config.yaml
n_kv_head: 3
qk_norm: true
attn_scale: 0.216
tie_embeddings: false
extras: ["local attention windows", "shifted keys", "gated attention", "value embeddings", "hashed n-gram embeddings", "an embedding shortcut", "skips across layers", "capped logits"]
init: "uniform"
init_std_down: 0.0
beta1: 0.9
schedule: "wsd"
seq_len: 4096
doc_mask: true
steps: 6795
Each number is 128 + 32 x the weight over its row's rms, rounded and kept within 0 to 255. Layers, rows and columns count from 0. Numbers have three digits each. The size before them is the row's rms in percent of the matrix's.

# down: layer 5 MLP down (transposed), 2304x768, rms 0.0435, rows 2150-2249, columns 640-703
# up: layer 5 MLP up, 2304x768, rms 0.0474, rows 2151-2250, columns 640-703
down2150 096:134115137091114171141094096100187168070124122118144113148111183068141163131175143097107155172151165142115115076126080108203077145112126127050095152091119108156151104147122165112146121156185141
up2151 109:081115108136143085169096147150177113135126112111156152138121131156116120171106109061114136136119107153145157176111104208155161127131131072111135135137171133059115148104177153149199139096117147
down2151 110:152088175091147141138148117127186051145179127190155138107158176142177130183095110077100161134149160135112130143118135146109130160154170137110132145119187139141137114080147115144078204116181114
up2152 092:152131126117112087076137108163116097112099104106088176155174088103096193143101114119147119137040073201105166088110129094102182165104144050115139075184155149167118094144096135130091105114151139
down2152 094:149155120135088150146094178151150155127175153116161141113117063100119111156127142142126121120166085121126078097151113084149102164086084101145095152128060101092142155154071136157165138113183087
up2153 112:140133159125187093129096106139147089094108163075098129126156060128094177169026168143141165156169138178129134060089144129101143098112126126137182112109126199103102135111119101080162132168092123
down2153 111:128122148137144129177158145082154139157111092115234127071094153113145119106182081131173137106156158180123123126120128153088151108196140151164154092135067174203157130140068091161157094178146117
up2154 105:133150104123154120125146138178114106103148133126040059136116176074162190126142125103109123174114125175115140139177084119157142155155189129093068089109100147143175136138194103168159133127066143
down2154 103:085126135104150120110114108170135128124096078161143130147148102103180131190120163141112139082164137115044111150145101082104066135143074158175158145137149177081076087159123129120082117135113096
up2155 099:192143169149162115109028118126158113134136145114165155119114096147182138148132129079134097128112118176139146164160070168116111223086101138051103096128172117087143144124137111068136156132080162
down2155 097:117119204159142042109082166152067115163147088078124123118100122136152186186132111088155125118065107076123141176131117172172159171148114175058185073176058122086115130113162142102119119125157135
up2156 108:127182180125157164124059159119136138170109052088104099108111171132125094074169217077133128197135150125083164083141052116124118078095179118118126141161088118048112176217104082106196095139061104
down2156 105:121086056179093142121141096136159158103193123107123153113105084151077103138094125108091081093117160158138131074091170214092150128201098132084103136100076148151173118175099080143096106110130137
up2157 100:127136079118123105098147159123147119120136072070134137179147116175177148160088124076114138099106143114083148095073126135083166196163089061101095122126140115115097108135169130078150168093124176
down2157 099:107149131126126141109145096162150162102139148166089138122126137128104127135144097100100146098177168077109151164104077115081140102157129114112086115134078144068067078109119077121163168100163135
up2158 093:120190152210144118151118153174118111117158176083121115144130133094168113150116110114138090162154126126139125111117138155159127125121141096104161127123145136154100142222217142162130144026081143
down2158 095:075065121120079098123057089126140114127091085161135140125067142196110136165158081122148130160147143132121083138081144109149187124179136151111133164212091140183126149165139112092081109131144122
up2159 095:194099102151184131121075145127184137076061166131098110057136116138159155139119165150134114107080135160110107140146188183115147097141188049143174125137140139068141187087090133110145163118113140
down2159 097:142215170163144161118169115106135199113123163116079163082171001096080082125047105056105133153173176124155133123107111139112158207109152120100184128164142095134085115109118191128150147178145106
up2160 098:106132176098140152138136090101129157146188197075076154147162167161055122014098159124156137158144080137112142145154084077071147109135158150158118091150158113094082121114112173132156072105121082
down2160 099:135102204171159139170146101165143114173159177142108161124042109160115130107158076101166200058155124083108075155151134134149148159131125159117136117127141092091092154137075131144124127154122152
up2161 104:102160132112141138111152196142103127192107135142104157107129123092150163129115089072215156122110151165060144102154109122142118176116171152144104080118116106210165087098189156130099093183161097
down2161 104:165145150111104169106080140115123151115148106232149160199176140173168124127157170203122137095115150131131163195116076139092164070129159094126154116104142183106105061131123163097161133158169141
up2162 100:139154108109130148135143106080135161077127130110069144143127132190123136082119176072166132142149124164094125196168149091076157121069098119143151127177154150147175122099098164136168037133114139
down2162 106:077119111113154080108190083081133157109128100153125141131151127141156173167138143134130152083133139104146173136153132123136104092041175179105080128105113129132133080146153127128170167092132073
up2163 094:111165124146126142117136168090087093167145187092110178133101113141083162105101108135111141126081065114090183164167144174122171174038134155124145101046163073140160146086090151134142151080126072
down2163 094:118161101166131106187158126141190087097081131099124110156077136133150079159136123127099161164117118168207123129123196135133133061139156119137176172123182128118114084118191142156101167099128158
up2164 095:157201148106176140141105110161102138115116139130134123139081072106154092109137129129136092167151166138152104090080126134120159125138080193122138121175094100155053129084123164173157171106105136
down2164 096:106145152097085085068174118122132166129139161110115195094095159129116108156210127216080176112115130116160125108153102095146161128176106117111101093076127148110185124112127120192135168138116125
up2165 089:155169105126121141107105130102123145109164165161106116154104101165173072208134084138115100188136145150145160109162101148136130100119090086131144125058137117051115156091085105134138130148148151
down2165 093:195085186107133120135133130106079181124196191129188115087148147169067097152115115102142128072087197108119183113138121124096155157120142129102128089120082071148136143174123105093119046137180144
up2166 098:094116136120155101106104127148094094139150116157148088162083081108139101137097145057122147186087153170116129116096167141163140113056145047128130103127091130115149133182104091151120144064084101
down2166 098:152111171103108127107169127142092164207114069136146131180097175084127084156162174137151073108137126117198133204140167121112161040117127132143121081102089066060192100095141132107133133150119172
up2167 098:110114150118139100163116169158091140122127105111116130136122110120083128174095105073146098120092088151064116151141155066108157196190115178047099096114124141115139155106141167183115122083154063
down2167 098:120134136119135091069181118111159126134149095160104137137106030102143082146054094111047122131072138083090143101152118175158127162100097112141133100138095128113151113135160134127106150100181133
up2168 096:099192172156139119149074112109124115028139146087169137117144137126040150082111170137114179186091104100165144158169092093120134109158122053107088100072143125107080153110112137143138100148115138
down2168 097:156114104119147193120090140124095154171154129071129157119124135030151094135152123133104180118147163074078049117130073123095134167143145120146137114153168154128134115173137174164096107156099160
up2169 089:146099058127192174126154133160181135087178155094111105108112159156135101146139100118145097136164108197074149091132158143114136151106133114124162082136114115090139086087078121132174081128120142
down2169 093:133175186179175091132145123113122156141130109092161185159207143101121130104090102171092150149127066103170093192077144104161071115096135127129151129114117143101112136112097150177127120158084128
up2170 097:146111176166126092115160175170109101200090087149044134155097125143093115068119191145114084131180075129132127006174155167150159129105050119114110142086125078118069111155139121134151138078115103
down2170 097:148081144146124115115126102150129135091142120105120057063087047107118099168149137127147150177052173093074162094145140150160099119139193079128135094143133069113131160140121173136095110073131149
up2171 102:101123134165089022105150149138052131133069078127084150120076110123118170082105149127130156170073157139143120113202155065030095137130168122118154124140158177092118151093151144041145107154084090
down2171 104:108131135162211116106075143135137090185114150093064145112141111138080160121157077118137102144139125104180131145096146090097103118122120113179134159181150102112158138091105170160126155103117160
up2172 096:146108090166095085097103123199081111138150118117097093130148112150106100162144136192131099152102097145101140100168078060156129103146075086126099073127150072141209156134187097135079133105146114
down2172 096:028141114109169180135111130121146127096157179137169141100031109102162138161130112159147178131170173147068101069153104099137106153151134142173126164171151099118193080109127102093127137159145142
up2173 093:115191108086156117143077173089092064113154071090116125157152048078150094112079171099105076192121109152134134112143173139123182103093103150100181139117126161093123187116088158111134168105126143
down2173 093:122128109117103155143165122131125088141081130132179139096114172178170086151124138148122113124097176154073201092107158122136141106152140192114169115138122147097131106124139169169086124110146149
up2174 091:197094150111071072119102148137161093147054051176074115135131148165064112047150122114071148103130149142130128125114083137114114107113079099142119132134166114162153124144153140072163119139147073
down2174 094:123133121141163106129087158163145138107126169162125125110103138108118169123108114123174104104139123110139186130193075167161146150112126051112126136121125118176158103164144144092151170088159095
up2175 106:094167143139158081100132134113151147184116108076117163122092089148096170152106142135151045184114159121076079062079170136150144125103153151147152123104103163065140092158086089162174161144095130
down2175 101:060120208151130084050096154155171147166111078099154192184114090126154146155162149149114181099128126107210104138105153097099144193093106138186123158066123074175153136190118102102199086183127179
up2176 105:096129106138143108161175119108133203127117080103127138137114149109132169068148188179162107162068074207122122147142154104118164123117156088101170125067142082159159171121133131063096167114074147
down2176 105:081188092078092135149127166102097182165166160132115137157151173078118086125134103162089158055061172150159149104205135122137074086151154106145124137141132136132135139159116146076130117159179142
up2177 114:154075091107139128112163122126149156120118136041135157119114151131148103138164096089135085133054113194095137088129068137116141129146130130115172111122105121105140109044151091138120118095055138
down2177 111:129154134080122132104118080168171084177161165159097158139105162152134086124167150094161194134126138147148108074112170146174079143098138146166116131157082122064136106101137146083154132101112139
up2178 113:152151100196126117148155156133157186196093095161129164134118085148127149146121131141064142115113135137073187133141108146171157098138171168118121109180189124086169158106128116178155067114103074
down2178 113:129067121107106185097099145104070148132099104107127121173122132154112118110105189070105133141152134158056168093107094183145154156157171135114086141133068124103128116087129143169085090097160152
up2179 096:141132109118205143113111170135135133128090120118084141138121087122108123129124135147128160162109100141106100177143172094099123143050066071056087093172167089112139094114089069093138141132138080
down2179 095:097166083092134127160126127177108173137177158176153126124131079106197127153111101127102143126129122096116174088172146182090122101126105155140154123067116106144114077113127076156133154143084098
up2180 105:161163143118167119147148150119079126147115163135158144086181095128133100117143133093147104108070147175129152152182125168096177130123099125177117148145126128111131137163144108165109157161143127
down2180 100:067075147132136075169121129080151167131113112137131134076105144120176153143161133121145137160082110144065040132116231157175123163145151131110132154095115097132171086111161150163108132131124121
up2181 108:215121120136170123114168106186133139156086060118091138104101154139148129119105110141155113202080154136149190102075091119091096127146058160141125068119207100090093154109155124142161126130137066
down2181 109:082146156063034115100165117171154192099104084122132178141087149127153083141142113151118166062076100085153147135165080158118168175130172164140134169125119117108121105108104162149157138113134109
up2182 091:093164173128148069133062156191056151098170160090091123126134184142120104031132138152194139136140164168091098098136105137171136105093097188116123086154151128098174151117094130183125122171137097
down2182 092:168085166155171122149085055118149169084122072122156158118157094133157088209178087085134088166100143141131116231110138096095085158147163103126169112154128125140118110106143093098119161142088143
up2183 102:148099076094159149109114100175133166149143122148116170160137127101095165131135143132137174117114152121172139149135135102124159119132105153139108104126122181116131105091118095167128141161167079
down2183 105:136107158140114087130141199144122100119117156093126121163139169094131167128158151104158159151195159095151131151116183078137150129087153104142148201071198120197098085226135117051150105108077184
up2184 103:124195142134152195092193134194075108130116097134115146159089094179095132125107115139156130196132102131105161106105117076119145082151135138144178144142100109114152135137139110157168062124113095
down2184 104:145124128090127138119132093128150123130102095149143154180154122107162103201116101186114151109121115140112137134108091110171087122086098123132200141110105131071150131187111176143146157144161131
up2185 101:163189106157235152131090194103067152109147132083106144092174119154140135081083150188149100184175156142060124109120122084161169088083154111115133095178116111095111104113134131122175132155033151
down2185 102:158109113142146065110165154119136111124125083122114165162072100114141153125144116107180160122126158161188060159122169110128115114088101122104148164141145115116121073114073154122138118119086165
up2186 103:157098142166111148144151147111070130158092141115104155155145172153124099105156134189130201138100155092105130092115118104076166122128132093141127161070181142168135173094101159126197146094102110
down2186 105:139139189107085105150178091075111129167186133144071094151107087111098123159137103160106073155141153078134154078114144121175109183100164112094125113055106139149160112126162136094086114130148146
up2187 110:112130114111132088105097105096112115144153134051067146158102092109113116060149162089099135161091138208089124148129137157104123176100070172097153117069117123117104095191095144172153134073101146
down2187 109:147117121114091209121181073106161119176111134114109132166164115151149094145144188117085102140113146167125109131152084121083153129135139131160101069108124148141161082108123167172118143166161206
up2188 102:102187114133171112117130123156164122172072148108153143144109153092127149176076154171110128181098154198114113049114108129075075094147135133117079102108150106145121126134118125192124145159122140
down2188 103:164094092092078144134132099084113133116092203129105087138162082132084136138146087112116137126133126093159138150123125117131130121129117147076105142103110086103066130154136169178122116112152142
up2189 112:138139096171147156143122164170133080121141125130122154191132160146117109108136204067128135158160110108126128060135107070068097184133101146128116093129096137117130142121095127140175148130101071
down2189 104:104067140093139107134123181096098152069103179098134146159154130149138064170212157174105176219077165138131172104174098154088135140202119091109160154134099095119126100144156124159177144119177082
up2190 097:181146131113130121123083172124124169150132120147168102091057088109108155107128122128096119161122158150103160123111086178112178107111059139117156101117189155161116123093105110152145096113109099
down2190 098:185062169074137162134176157120133110121050197135070111145103150081168115140160099186129123184137168177099143144104126111096129081101141117226110181130137109188133154103124170224137152169109103
up2191 095:137132147154144122132111126156087145073118110082098181144080128156041149183089106138122180137144083109114203149095126154085100182121160065122091129132097195133127077105147129073126099063094087
down2191 093:067169122084100104181130077103128083163143109132156110043096141187111091118174156106154137093128156110130095126168144146125081048212109140119127151152155131099093140133132127146145184089168133
up2192 102:136113143138133071135122140143167088141086130115160135173154117128049119174030166150121140149150088186121136175110132121118171113144160080139121117145104108182182162170161126131126072108145076
down2192 101:075158175122130112096152157155100115197121119167114123123140133117138087079112131120114107137167133170057141099065097101106122089085184147154210090133135199156144101119160089123150172091153089
up2193 114:107110095135108068137124127167103133122133138131115077076169120119102140102167122088107135097079093166080158148133108146140102179090167031172142151193124130112108146057158127127123150100077099
down2193 114:100091151094084108138121138092153126136097160108159148094091124149151155133187131089103113145159154125061153156117097126149154145111115113138115147156123167175112162118126119147172144103109162
up2194 094:129139138121150101113118160176103081140147144082146120124135121086108169124165117114161112124142110126100157166111119131112166129127140173160090091032110102089175102094146117129143120117101108
down2194 096:156179092158118147134187107147127146131123078131082159159125146146175087205098211102111174089125165108107104089160115126140096092103173155138201138144102100188100122169167085127089135101142083
up2195 100:160113140219135177147169152165111151135141099126167109154121118141126115108118090132140098074090129144052176116165058103127061124156131113146137158115219158113169190142135170083148124137136147
down2195 102:142076182141168076128114151179148139105119159132147191166073133113149168164153169101118125191172110115101139141150158159105176147143122089101111154149209113122157096094167072172077120110137066
up2196 090:181152207127170186088093146085150139123099137156126143097121087090091134096117098086185185071171123108114133125092141122103153171095102071156153158113072125051157106138093137113165110179126168
down2196 093:167074142140134137195083109125142123165059135169160162089115154141125171167114091117071187132107113111135170047148163118069118070139174103156103160108097139128186126063109074141132120115173127
up2197 090:117171125151115107143157145162134140106118147147135116122080176141116106074176124122148110132101154133127109098137147169143146169117155089019134059121071069144080114140101144170097152166106127
down2197 090:109102099122131143111113197144143091108160114143117143168151067170122190058105102124102155087164120140140117114126157093143111099107142178173178126169201160142160135123114183104130103033077180
up2198 097:099149169165121117132114102084132141108078115168051163126142124130147168144098102106112127122149096145079155133117145099065169135109115100061066085184175171089102113173114167160125145124114089
down2198 100:094096138154124192138121093112167092122162160152127148115095097073135131157114094075094149162133100115172143154106219116105107112137096137106138098153113107121120145145122110123117098163183126
up2199 115:097098160084106088088126108076085089139132121127152072132182114151143117136120126120127170183155098108101085153182090108113153212143108105123134148112107125132193092127143165129142129075136103
down2199 114:127078150074125146126101116165145158057097144169105124099111114164095134140151022107151117140181125096105163117165094089103109151140125117158143127130082116138117169130138166160096148186145120
up2200 103:157152114135083063114122127150107101104136133104200094188121125159056106145131166077163079161142189154151061104102166148132198168101108114079129091146153165117157125106115107128174155097071163
down2200 106:084109135168137150127182181125130137103124112160116121070061092144049110132121115131107091110121148143113077151135130154116123127160182160081126099124116151108108048169148106154121122101135135
up2201 102:102145127116123097129119155134138084087171178158113117080117111121111109121125142119178109135111111173110122099132168144159083106146115098106147114108129127124093126150073112079139132069124107
down2201 105:090109153127100082167095164129142132105119142150131145163110087084106128090116148127147162121138073148116115097135119133170171154116090078071063081151133143087127152087110164118065122099112111
up2202 109:111153099116114108099111144152074100072105113175135165118099149101152051112141097109113125088088170181072127112109095124112102161170127164085110083093101163130174151102149151141142118164165140
down2202 107:036145085122115103167143112195190099121147106133179154180128157065143063158109131132134131136148149059133092114160114120160080136136139172199084043084099090128093146143109070082148092178148174
up2203 102:076146099183151141136172119176152098134158170131126106147087102206104130139127094112095122154127136104150182146123127134178184129149114135176140077163129157061109121122055182189105147116142123
down2203 099:148159136132204110112169061157077169098146173061097142162155118199100150175149215125112078137146150117169104090079116123117135123157096125147130123190143130165149157129158173094139137124146138
up2204 090:162100103151175033100099136145104146111135124079081096144138113118132140157132110123158167107149136142096142145174114103122135121194109123132111119181068123100096185121160130174104128111089133
down2204 093:121140136139154106095104128124073148144151131096155091139135177080141160183141113162140105127155146124093126071065142144042211151102109129090143119125162200139086125086152112113124126142160145
up2205 109:138140120130115190057162182222107135119064101127067089090050118139120134067112112145154144140110081148095110126153090171141130155155133117158123112127198109106147151070130130167121094136094148
down2205 105:158148147125110157119145133180094172089147171056116160099083119155092124128115086082168189142040121140100127048121146127060136119152094116126137129105107154128146100083167112075106168127074136
up2206 096:181179108134142112117139119129111126114127145083141100152121174079141124083131145117164119103115130105121127134082090149127162082080111139136079123121117119103179040147136138111199122120061145
down2206 099:125123138165136141148129086123158064141124159098173166136113167175090084164139095101120162130146108119123185117134158143145155142184122106132088128161184132066153118063094073166076178197124062
up2207 109:111132153120146075156124139200140092144167090117085075112103093145109184112070115097149130158104073110161114131188178095037104159136130089137081124129171088107090188163167069091139087083107143
down2207 106:084135126124177139148148169125126182103098136142108189134129100065149102127087116154131142120127087182149137135145167173067108088128175100154096144159131121139113130147089120121062144111119125
up2208 095:080146130147160216135145153174143095042152113133098052131155088138166152167121136113121112105182125154118101133151088085164102158125098084132153154089165100114069155152142140113115171168085161
down2208 098:124111127131146126132131122109121106124174111125119148144110071100106171085126109084147136102196066127136123112138170107131105147134115102120166175113079065122165161163193132116110101156083133
up2209 105:173150145147186106133106145192104097082056141123108128171088109077120097124114160154130135136183194128157124080140140107121153123130115092103135142102060166022122165075141128120197183135117141
down2209 107:103115155160120104139140130126083154144151124113087035074150123114080134144159109115064161126096151101175142122125182160113170112141067140103174138140169168172088103114142176113159091094127092
up2210 092:142027159114142116113138150137113124116088121130152137160135129128099117135107076087133147106134093164127105186186099149072144170135143048055081158096158166087101140099105160063126215095106131
down2210 092:114088151156131107136158140153188143154144124136092094153101152158144053141166160153114067168179151144137118104111233080163129113096069137083129162129104146100151150122141176154128094093120090
up2211 102:094141085097153131180081160128105109138106120111106145078133087123135128071123151163175169108132112250120147080176168114098099171159146066119140152125101149148157201140149105110117135122051132
down2211 100:131134112157134099104109109144131187087131167154123119091112166137133160113096114094155106176105094077156150127099146095135141149143098102208116172162115060149139117102159103149164100133067106
up2212 092:127133105097160140084154122144222110134144147114085136093089102157067151097121086107136130078109127157162164128124102115093112093121134041114122093137127178122126161108139098103107141066115169
down2212 094:184079134164130148069174109079110101100181173133085153125167066097140134105072142118109107146127165133099087086160144126150144168080101166111065122097135051119154126138093174122132140075159119
up2213 096:125069135097178154151131156129132129117110132104105136111090086147143180127071113116127108138169083126088103110116156124119144123076101151104133129121136179112145181188160112118180153105163117
down2213 096:098129115093088121123131116136111115137135139118165129060066055133116128181183133097069126123156120091112186189142138122167141106111111137157058121091111175121094053098124129132171104094192074
up2214 093:090111128148088130135154151165099084172159106131136136122150153111097015138134141179134058106113135175128138040117191133133107140126183123076146126118135099077115121068138149204087154087111098
down2214 095:108150139121165094073101110130194137128187041126150185115161129067128142127084160140081128127092111173175146156074089106155118178126154137103092185199087177140088166135193126124147125132085170
up2215 094:107132107120121077100166095129142131153067028136109081129160074138136155102087111141102104106202118131171128054110134095121137131123162133145084139079141087133135199143101127157129081129146108
down2215 096:118127116110101113101173087086166109083114098190096113132184127121193135111119099134119131111109141130153152125097132083156137166099103112144102179099162086192133104144140069117184139182101088
up2216 104:107186151143163065126091153121094165104121056179127147119167159109134150134157152060128125069094094112087199135083111130135160120139132115070151183125159090126159097154106101071121161082120162
down2216 103:116161143136066109126107106084079176145136111088172137101147162185141097166165142088187118118120077144077157125202083157122075142150135147138122142168181125144125059077119084146125084149151116
up2217 099:136190176160152129142112100207159116179101130113136154143127111153158189088092083116217159141165128167082127113131153196119119169115175103122146148077151144145126163111199163132125103136071075
down2217 099:071146067114151133219132132149134112164145093149153150070130115102129113124159105168126188147139125093124155117089119176127127087101132148119110095137119059143088116080123138127125104089115093
up2218 104:165132130135117181087136110157097165125164086141084150183097150159133190180177103101108149157152116111057128155100126063039136138089106110097119091146161153093085137113118136100095128129106059
down2218 105:103115198139090156118168124198138090073145162116163127104162155171084144151134097118057120071099085131107100100117132128102123182154174109068195138088120105143085129097151075122132118140111140
up2219 106:177180161209164079121122102131156130134128103131120110139118113137160095124142137085179092184146140211131124134133100194141196140109138115138183204127161158080114179121123091109223150107079078
down2219 103:153091148167093071186169151129125060152163116059097137111095142112114128166073089132120155075120128168121097143146165123143151115177136081165136118033107143074165137146195085136111158176176191
up2220 095:114155158147125111132067160194129143108092130090156147157187081180107108089099104132192141121103092112182096180128084093124108109111117086130125114124074122106068194164131100080109103134133101
down2220 099:081129145142133123096184179136188082088179123120085114103087141122175154144129133179105134132094100109156178138115130180168083090157175106161149081084150129143099162151132117113133210118122122
up2221 098:135195098185158103083084135162089096126099121126127123128117107161120106144172176120110040111117179161106102170119147144114165123035134203154178136163153169078130096144084118160146117097123148
down2221 101:150124153093116136171153122124146116140145056113106126133102112124162105124150123151131122175123139139065147138141099071068100149065144136103101117136153171139061130135153096111114118160088108
up2222 102:111145096180144143114086131146139101150139076148128159163141003132115158064089195132154143133175065137132077114136129120102109129134108096075142167042182097161110085142121104127111083156146182
down2222 103:114121166157125179087145167128089118115145109143149113164120137103132167149099152125124153064145155086180093141134149152098159077123139162138144151134139105168115137146174128148055128089160134
up2223 108:082119102160164089150113154151134111139060097117077159125128140148086139144096141107113095087144099121120127123166094148202110114134143136154147161125118158062127100111179123149166167126115146
down2223 105:166083184143190115165129089117111051190131119107105076153141093126140066108125097144079159168111149115146153070108142178162143122123082135140142110104142160143143140150119074109161149081137139
up2224 086:153168135144096199138164091144155147144090100106123137153135126104172141079112076111111114137150113147151112114141087139097098123169171058086140115089102150134087172152121100089129158166133125
down2224 088:092075112106160122100125145144147157080133136112148123126150152069139121143162129123127127143126138123044046150157184099147093152092167190123136105157141174115189139146127120100106134077136186
up2225 106:108105115185077127112067160161097167061131164101161144182160078155088161160099114141124109154096074152113123146161100132126120133091104116129150120091058122086190112149121108147195121139109083
down2225 103:073048154119132100112108159086144164068130168173148158124123080183076132186097105120103146025120145079106121164098101121107114102166120126135228061132128179075111138127139067120128083112156075
up2226 096:121085127154196106114038107174123103124113127185105111116085111154093142162138139134136098186119168117115126128187056102056080084116181056106061167097182129164156157118110136116103122100112097
down2226 099:164112149135166162133135224113097128205084114096121158081072171113151133164067200185161106175124083115120104143131103112137102121163214119131164103117170121139117120096145177136167110101159072
up2227 101:140173104208136101101102107071125165116109108111136191097149118132053181149084138099108104167098122127080184083109121159082118119094155139151070154108119097117119088129138123130148138090161129
down2227 102:161151154142120056133130131122134119088088152120109167106130157171112094128161145103123178139140119097119145134077146107121061133058154141098078123184184129104121132089115154118136110119133152
up2228 099:157145122105138075084168117146090128167124179159111116110177149102133134087065163150183094170091112145110184142133168137166155071147138115129202105174087119107142150123116112146141166103072101
down2228 103:118159127115172130155159094139166112133169164136160049155159092085117099143122149133128066189135126093133108104200161146154102081104159084120218121157099105142121084140118121092109087084099119
up2229 101:151157121137125178060089173169148052146127098122146126168091096171068110127107146116141131114153061091134162110135157087119127111121179139117137080148085108104156125158141151145130152168097164
down2229 105:166208164120182143148151104219114158121138107097143106144089112125061128132185150090141159171161097127218134130126154120179137090092110094131139130150115126154121168111186072097126120159079118
up2230 096:120144147184116086092112152121053128156121163069118046088145152188085195164116102118133124108154107110142146126099150178137132111122158159120133105107083150111104074184159167184148148126134100
down2230 096:137114126070112149152187095113133104056164195102134119147149115164112167157115114099098136137143115126135154104104111107122169128140116117131107157112104111145118152154091189141105190089103120
up2231 100:137142098145130137110101140120109158068120091147154075221053124141148174120091152123112108131102133200122058111113126152136119146120109114114124061062117109082139119141153149112109191173099186
down2231 101:073159125061131098065119129074101135124086081149082118083179147102073083175087126137108099120112105107106171131106066097161092095158113143085118080097111129102157078187120108172127136078123104
up2232 091:128144141168147158212085136162126088088184118117100088113092080174069128106132134091125115128154149140115135109110070075119129131119125085143129120145123163113123203060113102157134150148125129
down2232 093:111219140110170124099104086108108146157142151067087122084086096154062120137152107137078124069075144063193086152066183097097172184126113110153094154171158148136141098116133136125152142175134126
up2233 105:174125102102150168110113170209107206154121133134083123142147120146132104134138162073122149188095073128139111092175149053098128193120078118140086080117134116122120123170160156135088137087148087
down2233 107:152116117080148173149148121135091143111139101141146181128133124128064152160148195170089157131170096147163123208120165144167072145169125110065095164172163112074132172074117082144126176115090182
up2234 101:145103140162187116110108109153176078099143155096122177121126129143053183135107129092230110107151135191101146123107088111138156118099104062086137121165109131120150094146118148100118083104097159
down2234 100:097080138185130093096134136131113077132149131136098166143110142098121164137133166111127104147089100103143119124083155112153080115170093095096148151164071126102116100154100150091118109121150143
up2235 100:108094180179146098160131121109042133105111161101177115189134138209127149163107181152150178172173136110118112091129149106093187109131090108082127103125164167134135108078086158113178101146117103
down2235 100:104135110124199134127070110120094079087109132129123111169161087163146147100116137158128097105168183111119100157161080194140111120131176123122095110102104054107104151182107096118179139161179164
up2236 085:164040187096132079167107092123104125030146178148151148097158170136100113115081133123142193120127072073146130133161101140165143143164072124116078138180148166136140142182212077133187088076105057
down2236 088:164139097130098126137163171163109122116180124080134146114147084178153079163175192140155059122093089158064066154091091150110073060104123198159098148108098192076173108095078137139131161117129145
up2237 106:145097200218148127101129124081173106131131121140134127175100107212143210146129113126124083156113097133087111157142170122103128102101123118130115131138153181129241171093108110152115110144150116
down2237 105:158110155142134072156088117103115091108171145131146114154162104186117136108129187026101124125090184116145117094133176134123146102126112112187063147156153162101143154140069133083171115064129115
up2238 100:126109138131085137106117191176119098173098161131089105146155108083083160102064071157166145102134102156152115144141126069083144132102094185096101150103129114072162161146141146148145100141136130
down2238 092:160152077090151127104104139108169141142094148145116143107183189176086093090084146181152115065177150163092112114130140164079150102139174163124129115079130159065116143115084223160174111135089152
up2239 104:187136150140210069087056132134125109160141128078106145137063131151121168079070148116114119175184166153061121033141087148102206108111080154117131149142091190084162081129116124105128172145100184
down2239 102:056153131141115081121192152112158165147151127101055156080097084101122150128113082143169146128113110119137116113150140133159097096141117116108135086167114080141099097125112098116160078082119105
up2240 099:119081144129114094115101146179146180152114132115069178081157147136164167110143100162171168097166099167149202077135181084138122070069154079106149165175139154153171147175153192073161119020041064
down2240 102:114129109148059189208110106105106163096085197161127194195138154166122106187118126145112087193142065092201105143098172123093145134111188015153114148085138075114116152151140083039175097134066124
up2241 094:133117189129132152108073139076120166116089116095083128138103116132118156132139153142099159095151167096153117203145029148126103156116153065086154134133186114085148134169121127140141128061047120
down2241 096:110130095158057102121127120128178136173168185143124157142109128149154121070114118169083112143120137182164105100089110135112147123159105133157077140161166130145174094113173068174133148106101178
up2242 116:141144156123087116148159133109129132104101110145104178138175154151100104132079164165115147122054132133115096116104180112110153113153111132114083108040141091141112109096098124139133120136140080
down2242 119:159105140165155137094161089123107090067189087065146125155136185136120191169106199100139168135149166150143083158085112164056180123157188162125116170083107150117114106165155134075124198098124118
up2243 122:133069089133121092080129156153170089104132139104195084118100099147096107122089095127171138138138084137178096147179085098122171161053091117099103125142161138121163124067153113131154130075123137
down2243 115:163144094134065142094154099115135163180187133106121052039156166132135128091087154135122112131117188155159123105077127139143106169129056113134109088173117191164129100150049133156122153074150103
up2244 103:165110145150152135133116141148139168126109140083143127087067144086070096149183143087153077185112094144119173131071112097149092160131135163164131116174044165132151096101066130117197100140123094
down2244 105:132051112077128170067169164119129095139103168119119183113094137115085073134122145162077085110116138169132172097134141132115094069112142174122123104104105134151122156155193154161144123146133124
up2245 099:186083158119092127133126134113105156147088146115106122140123110083110022084073175164134167143179103136109126115122156082149148130130101061150133076112109111170144182136178119174112114077068114
down2245 101:117126138117160162203068143089127167150173150099070095107045110143089141145165181109149206143136159042138100158109092073145126095160103080150097146121143112077176135104157112164156136099154138
up2246 098:090157147140111121196127107150150113107114109118179159198169145141132122113145164180130063171105102151079160174185089230074090092093133078095183133123116134099120141117119125061129075103157075
down2246 099:188109151063136124171110132137108092126202206133087106072143112108099110168164154110094105131178077151155117142144164096109081120107110067095010080142105161129162153126184108156133144114093141
up2247 092:140119100092211076144075121152134133152115086115121068138124154117141131110113147130179125089099101142136165134103100071127117142126107181104116126150173104121149145127119109126163114130083125
down2247 095:066128110138091159156141064147125104177106132140158071094181155119110090113126130154089126082104132115142158160152148096118080155116179129136064138132112105105139109114086147150098122136132132
up2248 098:139090066146116143099134132131115093081085153179131185145106084113148184141132129098094157142139122109116187096136185122138119143052135062128121147110142149167150086109167090129176138122166090
down2248 100:140155100128138170082188117102168143107158105140100147077136130060089105132119114093127075167105113176130115134090149146182153056037130109120180117093161144166089066158100111156116146146143099
up2249 089:196158111141111076040105088110200122124109112107157075173134091101128137116110163103194096125101097127179174156152162170130113132109153100120112167097089127104093135153070078120139121075115091
down2249 089:173116122123105143159130093066152107172154092118129135069132076112135108114118166152134099082147113100083162149162174137168104134152176073139142126077069130143110136162154091101152163123159154
up2250 102:136113097140172121182115148101088124096153114080081142184135134116095163137106124053131080144108130143142145118178190122094152125106095144101133095095112122108159091154127168153082113100122118